{"n_layer": 13, "d_model": 256, "n_head": 4, "n_kv_head": 1, "head_dim": 128, "d_mlp": 704, "vocab_size": 4096, "activation": "swiglu", "norm": "layernorm", "norm_place": "pre", "norm_eps": 1e-06, "positions": "rope", "rope_base": 3270.0, "rope_fraction": 1.0, "qk_norm": false, "attn_scale": 0.0884, "bias": "none", "tie_embeddings": false, "parallel_block": false, "init": "normal", "init_std_qkv": 0.0247, "init_std_o": 0.0, "init_std_up": 0.0247, "init_std_down": 0.0, "optimizer": "soap_variant", "lr": 0.00462, "lr_mult_qkv": 0.5, "beta1": 0.95, "beta2": 0.95, "lr_head": 0.00646, "grad_clip": 0.5, "warmup_steps": 200, "schedule": "wsd", "decay_fraction": 0.925, "decay_shape": "linear", "final_lr_fraction": 0.0, "batch_tokens": 65536, "seq_len": 256, "doc_mask": false, "train_tokens": 493100000, "steps": 7525, "dataset": "wikipedia_en"}
Each number is 200 + 20 x the weight over the matrix's rms, rounded and kept within 0 to 999. Layers, rows and columns count from 0.

# layer 8 attention output, 256x512, rms 0.203, rows 214-255, columns 192-255
185,174,156,225,211,203,151,195,213,162,239,221,215,189,164,200,239,202,198,216,206,192,205,215,170,198,204,176,222,121,237,160,258,170,145,245,150,220,186,171,203,142,220,203,181,178,171,203,218,178,192,189,209,216,185,208,217,182,218,222,186,188,198,183
235,189,180,168,220,173,201,219,219,182,189,200,219,143,206,215,227,175,202,190,201,215,230,226,208,180,226,213,224,215,213,247,195,187,190,200,185,188,200,187,198,208,212,184,188,210,192,226,205,197,248,204,201,220,194,179,174,208,169,190,216,200,226,199
155,205,186,183,225,203,198,191,182,168,206,193,250,219,206,169,240,182,201,184,212,197,203,232,203,182,199,152,224,234,177,204,214,216,180,194,198,180,161,189,218,176,203,244,247,216,165,206,235,188,216,212,223,201,182,217,228,225,216,194,196,197,195,210
223,184,151,192,219,223,217,211,186,202,224,192,192,210,180,171,195,205,233,212,206,181,256,174,195,181,213,190,222,201,200,154,201,221,211,217,180,207,194,176,202,211,239,216,228,199,198,237,168,203,233,182,220,175,190,204,210,197,192,251,208,211,199,169
224,190,265,209,203,165,190,213,210,211,216,194,201,182,190,210,192,172,208,187,217,218,183,222,209,207,143,205,209,179,213,197,180,191,223,243,165,214,170,167,199,201,202,206,218,209,176,206,216,190,173,193,228,208,214,186,217,234,249,186,210,180,190,199
164,197,211,203,206,270,169,186,227,227,188,203,201,186,219,175,198,213,204,195,250,219,183,207,181,224,205,184,172,209,188,197,223,206,220,178,194,211,186,182,212,224,189,193,175,232,205,195,184,167,168,174,186,205,192,209,179,217,205,235,182,205,242,196
215,219,187,193,185,231,211,222,206,216,179,217,222,196,194,212,228,198,180,166,199,205,179,195,202,201,218,187,206,210,205,196,198,192,190,210,221,227,184,205,225,193,217,215,186,186,164,178,207,203,178,192,177,204,216,164,200,213,174,217,220,195,216,159
169,189,240,199,213,186,241,194,203,208,233,201,218,205,188,187,196,153,200,212,241,179,229,225,216,202,210,235,230,236,196,193,205,184,156,223,192,216,209,181,207,205,167,186,196,185,245,160,192,228,206,222,208,176,172,206,203,199,217,227,198,200,230,197
200,194,206,159,185,181,210,211,179,198,212,220,198,188,199,181,207,200,205,196,196,193,195,202,195,189,184,232,207,175,211,191,203,203,191,168,186,186,182,205,199,190,205,171,245,197,188,238,178,165,189,212,214,207,167,195,249,210,231,203,213,202,202,176
198,204,196,203,213,203,194,209,158,201,187,179,172,181,202,215,191,235,170,189,213,197,204,217,190,200,218,173,187,216,186,205,177,225,136,182,222,165,212,173,215,208,199,210,217,225,205,164,178,155,224,193,226,181,190,209,219,194,207,222,175,168,213,196
196,222,196,241,205,238,208,187,172,171,191,216,178,184,207,196,207,224,223,190,212,170,223,223,218,229,183,186,187,229,221,217,189,245,170,220,184,210,175,188,182,199,186,218,199,209,201,196,207,177,172,217,214,219,165,215,166,207,199,198,234,184,206,200
198,190,177,192,168,171,226,212,189,204,247,186,184,222,192,201,215,192,155,177,179,203,216,207,188,167,207,258,178,217,202,220,220,213,195,201,197,200,188,207,204,184,206,199,167,189,208,216,226,188,225,161,192,198,171,204,168,218,193,188,208,210,247,207
163,206,192,200,200,160,190,194,214,173,232,166,175,213,215,198,222,190,181,201,192,194,179,190,202,197,229,172,230,197,215,209,182,200,223,207,223,216,208,192,200,190,181,202,196,195,195,258,226,155,218,168,197,192,187,209,205,185,191,197,195,213,238,208
167,180,234,202,220,180,202,208,183,218,220,205,230,231,237,214,218,172,213,190,180,162,201,221,197,173,224,196,201,209,209,230,204,194,182,187,207,210,192,193,169,180,158,197,173,192,215,220,193,185,215,207,198,184,199,209,220,219,218,225,198,196,223,191
190,216,203,205,192,203,187,237,176,179,218,205,208,224,201,208,187,193,209,201,250,190,196,154,197,183,204,241,192,214,213,180,211,217,214,187,212,196,220,211,188,202,179,208,190,196,218,201,205,189,153,199,193,190,192,176,181,205,170,200,208,159,170,199
228,199,184,222,192,208,208,188,201,197,219,190,235,189,208,198,238,228,213,219,184,193,199,185,187,218,196,184,206,194,235,176,224,191,189,211,197,224,199,204,175,221,200,177,207,167,223,192,205,242,220,189,225,240,179,188,214,209,215,194,203,223,181,209
192,179,214,185,197,175,231,169,181,209,184,183,187,197,187,146,171,146,182,192,187,185,218,222,221,200,221,213,216,191,213,204,161,191,189,188,198,214,215,179,197,233,201,146,235,197,206,241,182,216,201,239,182,198,211,210,245,248,206,208,207,173,181,190
203,190,234,214,203,216,209,215,168,232,195,204,223,202,211,162,130,199,220,246,191,191,210,184,201,182,226,223,194,205,180,177,180,241,239,213,192,211,195,188,211,208,173,200,161,247,169,208,207,172,192,185,199,184,193,206,228,207,212,151,185,229,192,231
151,218,196,210,223,181,175,199,190,204,191,226,223,197,221,200,171,219,199,245,206,223,193,211,198,195,190,217,185,174,211,167,231,218,213,215,177,202,195,184,215,175,176,163,189,215,220,193,177,208,192,192,184,192,200,222,221,222,178,197,211,196,194,192
204,189,202,228,221,182,201,191,211,197,195,206,212,179,203,155,222,232,190,222,210,214,227,207,249,199,181,187,212,207,204,197,218,198,186,200,221,171,209,191,180,211,247,200,206,198,228,218,231,202,207,215,199,241,205,236,198,211,194,181,200,182,167,186
168,178,205,194,222,187,244,172,242,181,208,208,227,179,211,182,220,196,222,211,213,168,227,220,179,169,215,206,238,198,215,218,214,188,198,152,231,225,208,206,205,202,194,208,245,190,200,177,181,201,194,197,192,186,224,201,227,181,234,218,203,227,229,233
189,200,214,166,187,185,211,217,211,206,202,186,201,195,211,196,198,241,169,167,208,197,166,207,180,165,173,207,204,213,232,186,178,204,175,191,188,183,177,217,191,213,224,188,221,170,207,195,222,208,191,214,179,183,179,182,221,207,229,207,177,209,195,216
194,216,203,201,180,209,199,187,181,210,206,221,154,212,216,188,205,230,185,222,202,229,189,180,206,223,201,205,199,202,211,190,205,200,180,160,213,220,199,194,176,165,218,188,168,205,161,207,190,187,204,180,148,188,179,203,220,198,194,216,168,217,219,182
224,208,167,163,228,224,173,190,213,254,211,193,195,214,227,198,190,210,184,198,197,186,217,219,262,184,221,202,164,203,168,163,218,193,213,196,200,219,187,245,214,180,182,229,184,223,191,213,147,250,206,196,190,196,227,214,227,217,158,224,222,182,164,221
221,214,220,214,185,238,193,186,198,162,212,241,224,212,210,225,199,225,212,239,171,220,179,194,235,191,168,198,176,158,175,214,182,194,238,186,189,228,168,183,204,196,196,204,170,196,195,197,204,214,208,200,177,195,176,204,214,191,205,229,195,195,220,228
165,223,149,193,212,165,238,213,197,248,220,201,194,191,219,203,226,199,212,216,195,207,206,193,202,216,187,206,206,198,206,216,206,174,211,216,195,194,186,193,213,235,224,194,211,188,199,209,213,172,237,212,233,174,188,208,209,222,211,198,182,181,185,235
196,201,253,200,204,223,184,205,179,176,213,212,206,220,198,194,200,237,207,230,185,180,204,182,205,220,187,211,210,174,195,244,187,179,238,186,238,205,208,216,204,187,211,231,204,189,210,228,160,218,183,187,202,182,179,200,190,191,229,192,226,189,225,185
176,175,193,211,224,172,167,186,196,207,198,192,174,178,218,197,166,204,202,212,167,217,170,205,217,194,244,253,204,212,218,209,196,162,203,185,203,187,189,215,200,226,233,202,212,230,208,239,169,196,214,227,205,222,207,189,186,183,230,221,233,195,155,196
203,240,189,172,181,237,218,215,204,176,180,216,185,165,206,185,217,194,223,157,202,211,195,210,212,206,208,217,205,222,228,223,211,182,198,201,217,205,172,214,228,186,221,203,221,215,196,203,225,216,214,247,185,212,218,184,189,192,209,225,219,202,216,198
213,173,180,250,175,196,205,224,169,233,203,255,205,228,193,183,215,158,136,191,201,201,181,232,194,207,195,215,179,201,183,197,219,192,192,188,242,215,212,231,165,193,208,224,226,179,195,146,205,213,200,248,207,197,223,197,180,209,210,201,170,206,160,174
199,188,225,214,220,197,264,200,157,176,187,244,192,191,224,190,205,236,236,219,129,201,225,190,195,216,158,211,219,200,168,215,198,218,200,206,195,187,239,144,187,218,176,139,196,209,174,168,215,180,233,211,198,193,184,215,195,229,204,186,208,192,187,220
210,197,185,205,199,198,221,181,203,207,196,195,188,222,218,184,216,208,210,192,170,200,195,219,192,202,228,205,189,188,191,195,215,174,218,202,149,213,198,187,201,180,174,176,162,176,163,198,188,224,172,181,201,199,201,208,219,164,187,179,204,218,187,187
203,236,186,184,199,216,179,203,210,220,211,201,191,190,216,221,230,206,179,201,194,181,192,146,231,215,200,195,195,177,182,211,181,232,210,212,215,205,201,200,209,174,158,250,194,224,254,201,187,187,209,186,160,216,252,222,187,193,223,196,210,192,190,175
243,170,189,193,234,197,195,226,166,182,176,197,205,171,185,203,225,196,194,238,210,217,205,202,180,230,203,190,211,195,202,209,192,212,186,208,196,224,188,216,195,178,189,190,208,188,235,214,185,224,197,175,191,178,155,246,195,184,162,220,208,189,178,182
202,215,258,226,222,178,196,214,204,147,209,183,190,184,202,193,198,209,207,228,217,183,219,165,227,193,194,226,197,202,221,208,232,219,180,223,218,194,201,189,170,202,211,181,195,199,153,214,228,187,199,200,205,215,174,176,207,190,180,235,221,218,200,180
211,179,189,150,215,188,194,235,186,182,206,185,163,185,201,193,175,182,214,213,187,193,194,194,143,209,210,216,192,171,202,236,193,203,210,198,202,161,209,208,205,182,197,219,188,203,205,195,190,223,224,199,196,210,217,220,187,213,217,244,202,206,202,195
240,222,210,184,171,242,201,206,220,189,228,166,216,222,181,160,185,163,252,192,178,223,219,180,217,174,231,208,202,172,221,195,187,222,184,227,166,196,204,161,226,193,189,224,208,200,206,197,172,181,196,208,194,215,210,165,176,149,208,186,231,211,204,199
240,228,186,180,182,202,228,198,193,174,218,187,179,169,197,223,194,215,199,200,182,205,208,219,224,254,214,210,204,191,245,183,194,209,217,208,224,244,200,215,204,182,224,169,195,218,167,233,205,223,224,222,199,195,169,187,205,237,200,182,163,226,208,223
179,182,192,238,188,182,197,222,188,224,204,200,180,185,202,222,172,216,194,237,210,204,213,233,205,156,197,147,237,193,214,171,168,223,187,211,185,225,173,206,167,206,160,154,190,237,191,224,206,174,187,208,218,203,171,200,196,236,183,232,174,227,183,171
163,203,211,165,216,210,190,215,227,231,215,199,189,219,174,180,212,191,227,229,186,194,172,204,198,202,213,198,171,238,228,226,206,209,196,219,188,194,158,220,196,213,180,201,230,209,231,227,229,164,191,212,198,198,221,241,184,235,214,221,233,232,219,177
195,179,244,219,207,256,185,167,204,179,196,245,186,205,233,187,224,215,215,167,218,166,208,214,166,187,209,171,205,158,215,219,195,204,224,223,234,184,226,181,187,233,173,199,181,174,246,205,181,188,191,209,202,205,223,203,217,200,197,209,204,205,208,218
262,181,190,187,170,201,169,220,219,209,201,176,187,177,163,218,217,186,210,159,211,201,150,203,205,171,207,185,218,190,183,219,208,216,201,167,194,184,164,193,229,161,206,177,201,180,188,237,184,194,162,217,211,199,190,210,188,171,215,225,205,207,181,204